Weights of a small transformer language model: 136M tokens.
Each number is 500 + 25 x the weight over its row's rms, rounded and kept within 0 to 999. Layers, rows and columns count from 0. Numbers have three digits each. The size before them is the row's rms in percent of the matrix's.

# down: layer 5 MLP down (transposed), 704x256, rms 0.0528, rows 45-111, columns 192-255
# gate: layer 5 MLP gate, 704x256, rms 0.0529, rows 46-112, columns 192-255
# up: layer 5 MLP up, 704x256, rms 0.0527, rows 46-111, columns 192-255
down45 096:499550513460476529495500490498502497472500485483509483465501492444445520503513474494540534530494513533515498487499477500507557518494509515465479480505494482519520516511518526525531479510481463
gate46 104:513475505496475488432479528479515484499488509530497512490508481488501486497496533483466526515456526503503532531505533508482498563474515494486451486495520490542501525501465540508528475506491508
up46 103:470499505508504541452520491524508511517514472514489497510454478455524560525517509520483500495589497507485469529533518532497487488494524478534507565508487509502577503479519506508496531508521475
down46 100:479510554458482523505497517484505515447505516508486502466549482471494462481501510553513467502485520519526514498494485528493492503490515456519502492527496496490434536486505512488482515501529522
gate47 089:495496514493480483493504536514492453506485462508495472511491501496512519447475487469490456527509473463523469499554481522548498505516491528524528532487464524500501483509499455460491466505480487
up47 093:510509532536518541545539509478484519494478512515523517473463547498520494499528496492487518530497572496507507514498526456468456507501489512484501482511494486517510472473495525532511436510524476
down47 095:488505496462509480460470491480520462516483518459471474518463467462496525505506507512511487525505446490508495485512493498523532513489499503524518531483482549522470558510496498476469498515485567
gate48 098:506490477511485461479480441497511491490487516495488536507482496504471532468526503524493440506531485491539543489508493507526489500510543522494528490540489516507493516492492484485527496457465484
up48 094:484480491531527512490515534542435512479453507507516497537512497531524507505492481480483523492518517489445515487512502555502529509485511508543535495497504543465510481509500528516499518478517481
down48 097:479530524461495480503495531480562508500519467520522507532511526471510477508488476496512523443523493479452495498521494496463524542508478516511494543505511454544511485521515541518516514522506512
gate49 094:486457515484513500478477526498519487490479495511505459462492486500518473517530490528477494443475539510496537490548531544487500511450507507508472519490509511505460508484458482503485480496519564
up49 102:505469517505513527503472536494475525491485488483505472504503498481530480490513438480465471522480525506514487509514528508495444517479515480458473494488501508532480472475477525492501478474528482
down49 103:507477552514545509548450533496517511478536508474532481501493527501490477468476494541484479514447506494524532527482465512463508514477483474455496489515496490508522517503447500485521515457493506
gate50 095:485526499530493556469518495482487559470547534526519484498518503478493488518510511545526509542523518491491537489499502473521533518464479456487494452440521521506506505498541551540506521513521530
up50 099:516450491484505563529521502490499512494513515499530506509497461513531493523486487496499456473508547492500538531484500502507515493523515500523542493467505508497481428526483510538518428473503505
down50 097:499464462484522545557516471499478492468501497484468463498491477508504442511536502503496518481519494518499500512509517485558525462513508440492515486495492494481555502501499507521528521483512497
gate51 098:461505515506460494516506513498460487530436564564526478476492501520477477498480505511487513527488509510517510478470499489501496451472543516477489479466492469506487533525537517539543473545495523
up51 101:500546544506540526497466507514527483487516491444476515478497505513493462504482496512445504489483507481510519517538541515534510508493497493569531469469418512527499494473544511494524465508495553
down51 100:517481446515526501502502503526517504509498512483523505511535504481527498484500522493514457520503512511464469526476546529491464474465501452538507473443502525482460491518516522485457524482488469
gate52 108:467515511488500462493528457533483492515468531475548505507507512491518485502500515490463484486504509488471483476486515526486495467475549502495508456506545522488500542458500534516511499498517481
up52 099:487471466483475485525527509471493492489517492516485491481514507558511523440543504518493502490499490461486505513467493493542485533458498503503480508477498492525534479505506459580470494515505512
down52 102:505486517511528509492506463502460544481509491451524498529522536510495548489477465458492491514533506487516510529482500532519495487514499466506499501472545492509512511557491477523488516451497505
gate53 103:467534512487512500488538489532446492477511488535510507520428444516475503449497485517466490478502507475448505542506530513528475496478492531566547500496488523534505519500529488516511506475513526
up53 107:499516498489522514461510505427490526504530486459524477464503481538517504497513534503494481485495538447500539475507500455523468536535497498517480505474511499504499526523517490493495458522515520
down53 104:499531486500484514519514498488491464498487524507489528492516460516491495491512502526481461498519497528526510529513505455561505493478488514497477494457444546490478471517488528525567478480510481
gate54 099:524506532542507485512528527542526474520502514485488530450488455491490502480504483470508487531486526520537505505539474554546508499530528496511518520489457551464496519522489452484478483486521474
up54 096:478520471484479480480502459498513510499477506442482503553491467552487532497508485435481532492498483497510480549483460492470473511504499498497537500510529504523488522505471473469498511476513535
down54 099:502496500499518480487526521518471487503537498476500484476514486498502487496540502464513445543503536505502470491500495540564494506493499452516447497544448463428471506523473451506476523506505544
gate55 107:523529516468503464512498503465471518479454490501476535482480463519485489474505474506464535474438512495516515511535523551519536483499509488487503532477497515508449497471478487491523518490515475
up55 106:475476485505501534464495464517518500496488517495494494516485486507494504499482476501553501535490497479509499511514472487513472484469474516521478464504512507483534441521520449518493514504491488
down55 103:530473480500494480471510494477504492476455518479471496473512462503514515502513530477523516486494489482478478461508517478516475484485498522497512511511480534501521512501500528512483506497511477
gate56 096:453470507485473463520524516536466516487492469445494526511456513514535528519500547481511490513489548433528510503500507497491474506494479484467511506542505538467479529469536465448496496520511455
up56 101:508514503492499513499464460521479501474482468559476502479502468519454463485441496511500510499511457527489502504529523510475464505537506578472478487517486495503544493486497474523525493438523488
down56 103:527483522489535535496498507457553536506541531535483491490521545527502479477531497512510491503517505503538533493521513494510553545486474481515490486475533525519532505537529550493452514514498482
gate57 094:494476527473527492521478468496491477540510498474573524476521503480493505538574553535499494468470509490484490502502503499504527503501503511513493517510462559508515462502530515507494493496479498
up57 093:516482496484534479553541514491509531504474515512461505500553494493522468476520497468533513512537520547470506501499497486500527463506504514509508476478519486466527500491491541531497544467508514
down57 097:505488512527529521487514475494501508472491527516513527506483498501461465505474466543460489543452534471555527511537517494450475524501441457459504550526490521517494469523480501539513500551498459
gate58 098:489504510503492516491481519457500510464516499504506509508461452546491470515508492524542497508499522496537512499510489513547520494470499538516481524524550532491524513533481465449509511520515492
up58 100:490497470462547535485532502487486518555493502517506517479549534493514483501497508475467557482467508468500507503511468497494469477498489531506506469501458510506468468488495478495475432479535515
down58 100:489485522470535509485468523476458478513522505498493524502485485492547481499505467504495526483487521474506494521486486494531512489537506524512437486501504496504468501536487457461489502469485497
gate59 085:495479502525488468492516503503492505496453529468431482506529508450471484498461484501531499512496499540535489443480511467463514495461517507485500517507515440490484454516502502488476523499502507
up59 090:472512471488479486528471527488454486465533487485488515519515500504533500510524494552497528498504520512545516494466508547465552475511525477508511527469507476506516498532527501551490508513477484
down59 088:545494480481476479473496507498523521522483528484469457504508462544446463498513499472486482515482469480514488512509456487509515509533511509455464489506524500483480513481538497471487481508534512
gate60 099:470485534500500493499494519532504518494499480513469528509524496499502518546521504522484538468468497501516489495518494507484513525486503474486513455500499524499468547549512542472511497488493551
up60 097:482485490460498485499514517540488469515468530523466524492448457508484523507526451503477513512473508483536536480483522487494462530498455557513485469537484507470483486462524508490467491478550522
down60 099:499480484529497510499484511507488507525469473458490477503477459549463488435496538560480482509517483477482511486499477447521500523522492503474503533517512511507491482524538481511523495532500500
gate61 107:540496504507497509518509510481489503446467493502500474527462502500507514498500477505499496467472478512489512481552493491469505445505493518505504533508449535531470486490533505521563524470504510
up61 101:513485489519493521545504508492513492471501461515503513505488532479477505484503466530508523484494516494482478522506536469475436480501486499443506511537492495532492514486502502532517507470497517
down61 097:499487565462508504546495513525501470517478527498466465481523474522478496519490513505497487526535517482528496494439505544517498491527491469487523468476453432467527493511516494480471515502516496
gate62 111:459479508488482486489521496495493471515471491493505452472493494509517503515526495532458508489472487491497502515494523485559498542482469481484470516474496505505473482510507502475564489555498526
up62 104:533510472458488489510461525490516488521524503471517570506494509522548541533469489473471480517514486489500510463513499544515533511512484498459536466470480485517510508476543484521465465501524509
down62 102:536479475545467533521509529476497492525495472525525510536455490560499534485524481469472504502560537494497496489518544506504489475476524460518508494501424501515511473528510501494551480479500499
gate63 107:492485541524433480504543513503486499516505484477515493494449484481489519493494521505524477508479489472519508473471506519516480518464501488508532488476508534566512526488511495488476471518492471
up63 105:512473499466509494485485503502530516520511495505486523507497482496498486504532511509518519500495530503517521490518478503536500480516473524528499442494485453503499471508513503537507483511522517
down63 102:478536444502537498504519499505474466531518467484519517501500515462448531464495460521488482486490482488518483489531523530462502480454515478499487477494492515452488492499476520497463508474491481
gate64 099:497497486472528490440467499478522512486508521535473488504495527493509515526518530516474532488475505487533446547506490509448474537488512505501488489516522499503444470495522475482510518546486547
up64 104:502547509523495509526505538500447482515492507520476500468512476499483455495499507468515497505467537516484535467503521473543505487483504509490504480534524504519492492490505542523458501489503513
down64 101:512501559489549483522497554490460510513486516481486529486439479491452495507497519492522503516458511475511486464522520491467466532501480512468515517518546475505493493485469483505478472501498565
gate65 105:495503488505502512515484498487494484509457484492503531509474478493538524502536513516455495518485507490456460528472475495500498537496469475450521524519517531498506511453525515517509490519539501
up65 105:457515498494469536510493504437493482471529505479486519474550506510521508490543481504438478515531498507496484483495497503522516462456518512504503499445548468533491501536500483502542453510542484
down65 100:476488481522498497506485493501489449518549474510481484450501537460491544447485503500489463489533499508498502500479538518457534453507491509536503519509506451477546495518492504468525547513475476
gate66 105:498502538478492470494537502525500455497467484491528477511479468480527527490502468502483464506520557463519498572485522469525447486536487503472478513515532560516490544477519501555521465490502526
up66 104:508509514480505498487470536534498498504494498518499476507517498478497485504545518496494558477494494516509505499535523462510495525515496513460481505528534508464538508541517533534525479491508529
down66 104:475483482492506498524455505464498501473469481497482511482524520472535488488520494511494504512480504559477569482500504489513507474468526497483520487484496468524495470533514521487498532495516514
gate67 103:497498493460505495525508529485524497499470466517531479531496536491493516492510511496521458487514471495512477520540552529501485508515516488509525480488536539490531509460522546515491510455495472
up67 106:473457539533483469471458489478546480539512502466515507498506518495523439484518493451492500468492444529520524467463508493502443507478544543447509486480524464476479512520503480494565517530477520
down67 104:520504490507498483477458514529471509547501549535520453578538501500549508491505492516496492502487476502497495518469518511471483474463538525456477460511482532515493498539529498547505504469475460
gate68 111:459517450503488442520574484533524476510482507505544487518490541508511507573517534512491513510495499487487526499486509547485506479496549514487508496529516488491501559504522501530473499488481501
up68 108:529470453507535525503525496473481469457503540506501551509474479489491512497460494531504524527538488470484585498485476530483505487454482532529492468525493518512494520498500544499467476452483497
down68 105:504491550479569504516492487465468494463505521510555491504551508494513481503510538499518459504494504541487494487498556521460481512503464460508518518525465507511527492453506491510508577502480494
gate69 094:461521521509481472470514501519537575542450509496515434486494496505508503484492475520506479479449479487526548523514499455484474516515499536497492484501519486476494517498536478433509476505531502
up69 100:513520508497494491495481497551503553493474523526468492508491462483463506492444518517542546508473490481506496507479478518471502492506522599538492487484478513503504461472490502502463468486469514
down69 102:520506525482522509468497508499449486514528475481524558452503482506477522514532467492515529532554524484515475442483461523526522491514504491504492482505498466521515490491469522511497515505472492
gate70 107:530506496503466490510498488484441504477477494532554514520417535491553507505532499519489522506516492498501471508514461516559518533474537512487517557512475516488505536525489468526447499537462505
up70 107:524466545473488483545487496514491529494497484536531489515501511455492479490465513491513480523545467516498529474480507481512519503484497463471509479530543496506474503504451479505506527500489492
down70 108:501452531494497481486480496482495498499497505458501501515516477489467484440493507513483476523553559484467535493465481507457537481493456517473526509536497502523489499481490524469504524491503527
gate71 101:500530532485550541544486535484490532523459505488467514509465559540543495493531505471499530511477531473528514498538509465519471536471551490485488506479512505453487510493524468479517498468539476
up71 105:530492522508459498495504492529529533481515533481514521460520489518512541503498563550418522501488475516543514506465491523525494495488504515473518510534476518488552477502516520512504478527464480
down71 104:497527507510475528468465481540516534494489492526514518467501503492487518457488508463482520479494514479474506527448486499504543503513479521524502521495535526476490464491506515536497495481448503
gate72 097:486478514521501518448529502518492526475486502494536476537525480487473518499494436476501475477457516505502461498503512512511501543502465485481423492500511517485477538512525535465498511491499527
up72 090:538530543499506539559488513460478496497475513479461525564497470501444512491487441486504505463468500511484498495537509494458505497514464514486496451500487487458493503499520494486465566485462530
down72 093:466503512495486447499489523519549471493483478522487466508486555500535528483494533458452515513509480516456488503498485473527488507515528510512487511517494476523490495487494480494553463477513482
gate73 097:503517494507479510490523465580475478514456464489520515507442564512517523437499504514506511468491480460522449547518509539527494471495464513504501478490540510480479510504457487520502495535480492
up73 099:413494499475488500524499475495512496531506475518508462524516442487519511499523502505507537482514504535502520519539475521496517520522529462507515513531493471483525481510500492514486497480482525
down73 103:478486497482488496515501479553511489482428472517499498520466524524545504451512493554474515509491534525476507505535505566467494495474483443455513515492503529506534523503513504496468477510483491
gate74 103:522495521499476456533494457544498513507523486481517523516491510501513529538489508551498535477511459466497486496514490507530459522459496463452474470540528507501491504478521547480479523496509527
up74 096:526492495521551518491487520476540459456504486472467493496514465521515468526546497516470510528464529536496529473534507479507516463523535517522542495526518531469521516501504515522483470508531496
down74 101:530494480500495505528558486525486477479459544491462505477500497469494501552489543555503478485499498497524485451510498493466470552468515485518498494505449449507470507521539504488475493446454532
gate75 102:488545493484494510514495456454490493514513481493502502509488490533456488478540532535544502496524519551498494492522531475539547495448540532493470465506507532476492520494480462485539541499501487
up75 102:495479505500472493493511508506534448461522481482463499481499522518478499494491519497502507481511519483528481499543495503512461475532518538499453528517456543506524507479477472493528515498470486
down75 102:508472524503476479483502500488493499518496498526465504514451479526520498524500508485490555526524515516533487552493502467516510477537527519548523471511492551479462490507534468509543521516505477
gate76 095:472496520469504497510452505525484495441479512468498505525538509499507471456488493472530515445470485507469482497527511553505504472524501523507540512473489492486484519479543505529465484495471493
up76 095:512519511514489506482493478487517473476540527544499459462509497502509493541513533479482459502484518501470493486501548505525487478533487504472465477497499510487533464520541520468481497486511484
down76 097:527442521500517460511469510520501489522467466505447487527489476509473479536509494519504487528508485492517502519476454492476515517518480416492504537503474516485458504468490464493528488507465479
gate77 094:526565502437505494503507474471472546486478498499557493521489450506471495505499482538500473488503501501515513473554436491506515523532523516509463495495527485530519453483475473548486514488485526
up77 098:492490501484537515486489503515460495521466529476481508510479473501509497521506531518525514509485459481516482468493491481481500536518452533523488553500499515524518503538490503467525477539487517
down77 097:513471539520474497520525492497525441508502517467498466445505476512473484537505548495517514537469499478505518501500500558505506452447505469480536477511518519488444510482494496493530527525526482
gate78 107:484510516496518507489510496464491502525444477494483492544484487495474501492497475512482493522473553474461495526529512511505500497490553495498527491479495543495520485475544536473510488522474495
up78 110:502493479475492507518500497493506469484541524496486440461489483507571494521484499488509477476530513528504505463503465515487517458512469519520474471501510451508481519497479477473461508485501479
down78 108:511499507512478488487505531467517515519471487508501490516525476505504517526492472536468476487500505519542507508467501503506518503534496493489490476485487537472474522549557506466477519527494464
gate79 101:489491511504530498520464468469496534493496467498542496534479537503527465541537544539507485500489518506542507495480449531482522516444483454467463497508479547511519525495515491555502480548491506
up79 108:483541488471528536527501552559502459518498519522489519497492506481477458530465487512464457491462491508477539499526483496503486541522481514486537483483519517486450519486475540482520474465555545
down79 103:520510481512529505484487506501480498461487492497473559463531538474474495529541507482476491482495524513472572508511479497544530565516500505486479505529473504503500522503514510537510477527493496
gate80 094:538492499507474509502519458509469522508484492518496508499459462501493528487495497471505455452506470529486499512552529526562506535517480487493525511517509506531526499478510498462477493545501475
up80 097:459533544484483508478480535493469547485535535508495496478505474543491470507516460518484504529489517501536524485496526517495476500514514506474478460541495461466512521532528533465499507496500502
down80 100:505535499547504478454538496488534454529502478508503463512511524519550496476480540489466545502519479562484492501516486507515498504452517558514481455529497506534515465505503534541481480491479500
gate81 110:521468481508458473488460502517492502509478535514513475491505497487513506523479499524476524494530478501491503475535478504519520511462541476458494450543520520478498512525529519434489498454481495
up81 107:489537543480502451531542522489465494477519448461503486484487515495508472508516503501496475517507508466486470541472486477497518486491474488507502558483523483503476474474487480545486448536485497
down81 105:493521523488502460559519463488472506516474531498505507510488457494481519525478492465484506501488495518563482509512499481479535477436488446490509522524531535476506488514498494490494445513521473
gate82 101:470474512477542512480502507467513487438481500470507469541489458516481488504466507457528527465452471498510497509523556507461455482491524540501469492538496475491458466487516529507492489509527506
up82 102:518518541510566500507476491515542479502479472522533442465476556480522536532522551532463520516465486476491502517517522510534448498473455489480481487527531545530455536497525515532456483484519536
down82 100:470518531491499509503495473549468512487486528507519527520508491505510506511456490511531504507455530505487503500542447515489460477524510532503494479513452494509473517467493523512489525518536533
gate83 099:507504529523490486453500476562455505496460515506506495472463509539494462471488482480488524514502475489543508502544515547483505517466464506521516505473501537516447507481483510526529524514496528
up83 101:439505510512454503510476519530472514499510517454537481456506470509516493537500528520487543489483496508510539528486492539501484537504447529458492471502497479506506513541491543498519479481483524
down83 100:489452472474496503530514488553485510480488525467531499502527469471436481503513475434520493506498551496486484463523531556490505550458506523512507484487448517519537517498502497508499481481505453
gate84 100:495561524521480512497497461531514494518480450428516525449474453518554521533485473505486526496509498545495497489514497543529516532493508460459508526481521519538457474483504497487501546482521491
up84 100:500479532517515485534518499508520484507537501467517492514499538512500499542520483440477557487471514509498517507493486451477466504492566478456449503504516482471506511474492500529536510482539490
down84 099:488543491521514533555493495532483459491475464482482518501526506575481534491505485511449542506460506530525493549471548536496492483477536492506464471522515487520470478473522528489484485527548567
gate85 102:511517520479493507519438490462506517460505495452499515522487479512490528474503480538518510496509497504490540501487520481503538499520508552519479489484469535558490507466561436483462533519524549
up85 100:563475517494442534534524524504470462487541467489467506490528449494527532494496526513542463501539488503520481566499449491535496512510496461481497491511520487512509490491530496510427523468516520
down85 101:482512555499496493512470483501525478474447455484493495508529508519471477507487505481497509508524460516489558484514540493456435505512506488509510508497442465526495496462517511496545492519521510
gate86 103:478459529451504503497473520532490453520476473527512534520505507487542540515528513541500523496520513436444487505520479498527526543495518454501523511451520522507517533494548506503510509513501504
up86 099:527519461544496506508475476468494483512528528454498549524518456505477524484512503540448530454513512520519504531504468498476472536510502485488495485521525499450488445501482515467507519506534482
down86 100:490488546482535462507469500463490513478502508475516475514502466510532502511497529527515534538511497493502546524487467448506468493526493520493492498504485449506533514486505468507462515527515538
gate87 094:533515487478461509524538523490495540536473495524505465513500498502459470472502472462512516479454498525516448511489488514513506465503465567485484520521514514448471497498532472434492501493498485
up87 098:483491508525496497518548522491494463488515518494509526474513449482537482470487451496501520520494492491511525468501470491507509508504467456514495500544496508511523499512501509536530501454540531
down87 098:518459450539467494499558485461481475519520531479538504505494497491507548492510486476506488470536522531534474471532513490472503549500473525523506508503483499480500488488528489481463466480513488
gate88 098:514448492464484498478533484522461519489500528507497478502492447523477458470493460486472510461507508481505463488519508465535516492488514494515498434518515511489461494501519533497505478479504504
up88 094:523452466448476484493502508531495460498524502464468487528506458496452470497487488503515514507517510493500486491512507506451498493505525469518526476514476535479492475447450513486547488513485508
down88 092:472505490513488471514497474457544473502503525482510511504486509487490535538508540470505457522484515482475504526539492545497480513524511524494482544491511498514543498446475467503510459485539472
gate89 102:507528513533490512491513515519527515515413544517535514530487509479475520468490533534490510457458543558514500524539506529543494484488444501474485472508530527512489465496511496468517536540469469
up89 105:504501476487492481560511493458571524475502503470526497513507471478506511514502500473448525500509497500530489517507518478482467507491514494484518469534462523477513472547530489471482535497529504
down89 103:494462486518509531462511473511523518453505519510472487491534515496519500499510501495504496515502484517466511481527478511500488527530520492458517474466489464479529490500537502509493490497530493
gate90 104:464521527482527504493515538477466551476471536512526491483529514468497501501496484508514506486511505510511473529491499460535563516484517509528524484466475495507535484532451515537542490487492524
up90 104:482510511488508549476498506495466511514499481494458485518491462528487498492510496485506523513540482474492503472532490490559479509494505489514524529491507471523547501482480493518502555522527469
down90 103:527511433472492489539519484462513493499507520474483486496470532515478498485503513471512493537493500506525508495522496500503490518501511491490494541469503480489492510536480490460549446477475512
gate91 098:517482495519488503463511474519523490455492536479485477485468458549465492517459498492512490478471531499487479480495478524551499479474507482508533495514524510462477483487518512496430492480503533
up91 097:468497500488557475506450504485511486487501478505496511529497499425498497528529487522473504496526475557536513467507500508515517542474472496429484491516471484437507529511488515515535546485480468
down91 096:472500493527490517512531527538503487498465509447502497461540494516469498465530472513537573510486527527445469551538504463499492504540492536545543443460494472482473539515509506497453475508521519
gate92 103:476501497494543504459505494499517467514500510492472477515479485513509493546545518505509510490530512483491466564526436484495454510493531453503511489517485502483500501512484465511497487513519514
up92 103:481465536493497471541502506471515514460440478481521467434489469501492506503497499491501489450498514452520492462516488491506488482514533495508486516457535547499507503482507535499448522524458454
down92 103:525498484487489454533526493504533451549468451490508468537507482512470511513530469499497513543456489483500529511511486490500539538474532448509509505528510481477516484502500479511483480486519544
gate93 098:496520468500506453529488484530553497473489502486541454523481477497540511492482476473496488478489487521460473503499465512495473499508461516505528511478468524517458536520506491479506506488477489
up93 097:514471510472549466491511498495525491497494515506524491551443501485512539516550526491477493458520527487480501507522512561500505491513486481514517476499493529477562480469489523541510477504453486
down93 097:485507493475463532512498539523478516498529503489526480525484498523527485470495477475475504506496502507500508511515465486521434449485491514467485491513499501531443555457438502493514491556506480
gate94 101:453479537491481539531511502473449520506467471485477514519508516497510483492460506531541462493531494467459487541521477488491473498457486486487490520481512509497515516448499497515475492512528483
up94 111:442522533493485483533506513504514493488492506524504489488485502505587489500501503503494470515466466487463468513502494454489513485528485507487504543454535509487490507496486449506531461504514513
down94 110:477527480499474471497460503538504497499473458532515485463519549505532497522541521506498513497474492534458528493475498481452524498469530520503501496472456474493491474485501478464499469520483531
gate95 094:519499488519525486503506455449524506509480503467457533528542474499454499489493462548472518514505498519478494473495508490521472497478504472475477504519485488487520501536495503494524543557519501
up95 095:525529486480502472478531483506457455483510513468474514486519458542532481505511456497473519491521477468503481495469521536466458480483486509514512531483477484526465515494507497525507504455487504
down95 097:515516553491530507481481508508475481502485450509554449445472489532511535545477503467526520490487518497515482495445486481463501515497478519500488550489488541500498480512534524515471499478518489
gate96 102:448504494504506494516496487485520491513495472509478491543460520470505508474496483488519462495513511514491534541477484497554499513474480460529485521469490495464503504490523477503551539505514539
up96 101:513483497457510508478472507528525452485486497491509571522493479489450489518500499508523522492487539523508489483506503502543553464507498492490496459510485475479498507487514469489487519463527565
down96 103:520516553501465468526495465497531488493483514486541477586497502502523542482499510501499544545501484503465502515508507479495490463524482480537514496484493509506505502503489488477487552511546528
gate97 097:514544481462559544504521498519494542482514493486499511521498468548502463461518500483512473487513462487516470522475504508512480472520496509526498491520468509472519488464513485498461502460530489
up97 100:519537547533561492547510475515529506469502524514504459482539514514484472502502504496483495529514496459511493509505534450524488479497492519469438501503538472464489502474495446465446472487526470
down97 101:510463499528465516473523500468509487503523511517468514510493503518477477472556473512504519473527531467564492513519492543477513515509492488501527494512479560539535476500499493505538499494531467
gate98 108:527482529499528471501524481505492506491434472467504519520500522539484523524509527476488507519501493489528483515488477529532441506517451493463521512556446523467499482499477486518497523484512535
up98 103:496468517447495499517495500516496445479479471477517489507522433530528483499549502544488531471499531525518493522493512540500530485497497471515497516522511520494467496454521479489497506515483467
down98 104:539512495469477494506549526491455448562484551467484491465517475506473496488543486506503438513570492480505490444561536493470518512469465502486523531502477500518495459472455503510489481494518479
gate99 111:446484487487456519491505526433490490512490501519537467485521477503496487470487544485496498472470500509540503481482486540481485455472526528477514466485508513532483568499488508528520477516482494
up99 106:519519458495487516478521477471481471457498529464494479489546470483505515461490472509450492464538492470486506482489506500520488459447532504451557451479506525535511532495524502557521472537433500
down99 103:462522530495524504507505533515493504484502483514533526531537504465460505518485520467484497520469489507467507451485470485484500537506474427503521510512487483533462478481513511509555479556505510
gate100 099:451504530486476539512504512490510486472524499486513468508507519494546480499483517446505531448460489511494500498473539476511468476520447518519488456520471502504483500473533513461508499544526501
up100 098:494529491483503488491470470524527466491489504525545521503477502533545512544470528489512532475542537513440519452517508536535523527541475535535476486469513483512508509494566493458496533512479486
down100 095:546471505485481472466524470471467539485523482523485487548526495512492502483539511509485491540492463520587481487473478491488491488474519496454514513506511481473527502513505526488486516527482467
gate101 103:519555554484481538464535510480503505516505486503499543550505485494502475512467455512505495478501471505520489529489493523488524508500494501511493480477508508514544514490464510500524470476521501
up101 106:503557526485466522510545542534468532524524507484539549493483514518486471459435472484505507543472506530506482512509491461482512511492485520519487503480528490536508471470467516508499485537533550
down101 104:482500552504474496563471504522490479539512510511571477530507504513524481510471498456482500527502507528485508495516512479505472493535513490518501489491529521479567498478481511503526498509537495
gate102 109:478485518495487445499532447491472482502488527495525484492443560466540504499571529530514456506531505490484510525484479489527481539508496485498484496497481550517477547481502478546544471538508478
up102 107:481506523474499450538488504441495463508479454506503493498529528481505486466504462452484514531520528515475495444510446506522490532488491464471525513480485469468496505512494544462478505509471485
down102 104:539512428495508506487530516526481534534478507530503525504546497503503555552515500508442519517487527483500476503509518521506462462490509484480535495497513519466520542484510505524522508543540488
gate103 083:525513473522552471511523537529504498543474470498514485488463516493502519470497477475549522504492475487462408481494520491506470497516483535529506499476440489502536474493497463515499495458442472
up103 091:493527467476529505538536578467537501490514472491492513490500534536498491507456491497540472500485510526506496472490511467470507486497542486450517543485522473454515497500489516452463507513518502
down103 092:493445534495455505494491453508459537522521513523513479483463485527532514511457525499502485464456478494461496539501501490532479525524462507547529476513473487519500522493522502534531511480484481
gate104 102:522512501513549515494569489517493475497502511511511483467503531495512521542518504479489510557525487481489504519511487488517532506510548506521477499520519508522542507497523475571485472503518520
up104 101:535534471514519523498463520500482544489515475503533495534560457499473492501510498502509534481470500511514489503465474494521492468529490512477512480472514478490505552551509484483526529507513514
down104 103:513472486550487511508466468454541475504467484512447486488522491505536504487511514487448514471515507530507468482509477517500505492531529458505495463491497465451514497485547488495490514483500523
gate105 099:486521521452548482546497476506449526459516495453494455543496478494494488535539538522480529487524488451483527503491535493524467525471513455470456499523584461449467472526473524463496455525476485
up105 096:504573489524514517463495496525463544499486501528541476519499452451495487486466502511476502504507518481518561466504477509520514517503489489494504509516512506506517482528488530535528499537524526
down105 097:486474529482511458560515515516489515515525489476488525515431510495478478512520506463492530517502500499537497508511511464466514486527486476494471487508514494501502456520489522474506477529509504
gate106 109:503520508531499522483519477483504522535463531505509551477468527550519489521519522515492500458509530481486504505499479499503531528478536532490523504465474509473494514478564504516486531545516472
up106 105:509506473507483515519500485528484501515508480510502510501507494519488484489553479516497516481483552544539497457478480498524523494496546512487464446500507497494505492468476557517504509543506491
down106 104:449500462496522463482442465521473509523511500487497475516453484533468479432481515494506487493501496504497492518491478462488535525501486480490509461460518449513505474545515497517463492479496485
gate107 102:466528499465481498507518453464455524516495482486528539516486497544499507477481463497502500498457487516509477488519470479491496526484500501509495468483536481489480511546478495478524514513491542
up107 104:497506506475482489494502491503485527514518483477502541462503523503477503531514480528531519513500517486461500495493492508495510514494507500521498474478502474528523528494461490497498483517553535
down107 104:519498533522510519490480516536510465469453513517508489491483522538507487528540506510502518527535503501478505510487477520465515489534522480521487518505512492483497544469503471508445501485506488
gate108 094:518440531469526483501468523519505479500469481498508519498469485525519520530483469477555479498467502501455498529515491542503525530500533476470488503523500492511495530540498477476491470523485481
up108 095:536499498508497497542503522458493538515476540477494501570488573481518479506529496505518488453478496516495441485541527492504481491513462476536489480465480506500487438520474505498531479531492510
down108 098:493484497462535503529509532499490469495494472511483505510522473473488539481470505462470497540493525505510471524548521519538519503439487517503530476514475534491455481512522478492544500485486479
gate109 100:502483520501534531518511496484528512459482484456501472531490515506485505506532507479489516490465497505503469487517480480529497524484540491515500491521471529500499535509520518498504504561550530
up109 099:518453449476554470519506478513520486516497500472529500521484536478481479535522529496483495508457494502492501455501487511507531494509516490491485494552482468499511535537466546512483501534515495
down109 103:556508460512526517524484472502518450526510458446504485505512508507508453502488512522514520575498488512518500493515505563506516486551500506502458525536504512447464507539473495532505500463474442
gate110 092:517510515527526446501500468532523524533493507480507513491470546456477530511505472489489470516498492510508479504521532509516479558515500456473496506475547482504544473482477546480504519513510505
up110 094:526515513496573526517479442496511497528502459507545505471496441491515505503499497534479441528480525552455520485512462524531547474488491521549497511482476476546488488524501499530516502496522493
down110 092:459499497524478501513475464488465503506503493524519482507527487502516509508510517500496508492525478481468540488467487437471485508516505487492503500487492497532529517535523486505491471488470476
gate111 097:522502506548493496482506489511504514484503497511548459479508453516483487542472449479459530491489478477548509550480501493504503466474546498521502494470523494513508580531514469501504514501515539
up111 100:511497496539482461489465561495515465484508496516480527502505456465485484509484508514491497493499494505516523535468502506497527504499540489555547511464513494524537541450488475497537486510509536
down111 101:479495526530499518521470518488488494521450513556486555494493554471551480509523514500489535492509503450520540475495490494464494487520499482532486520513516531513491515461483503545502497502469475
gate112 108:500467522530468449489527482504470472501451482484512530472476496495520469496509532497490536565472522514527526482542464506485533507455518526489537483515479536515521503514486506508539540553533527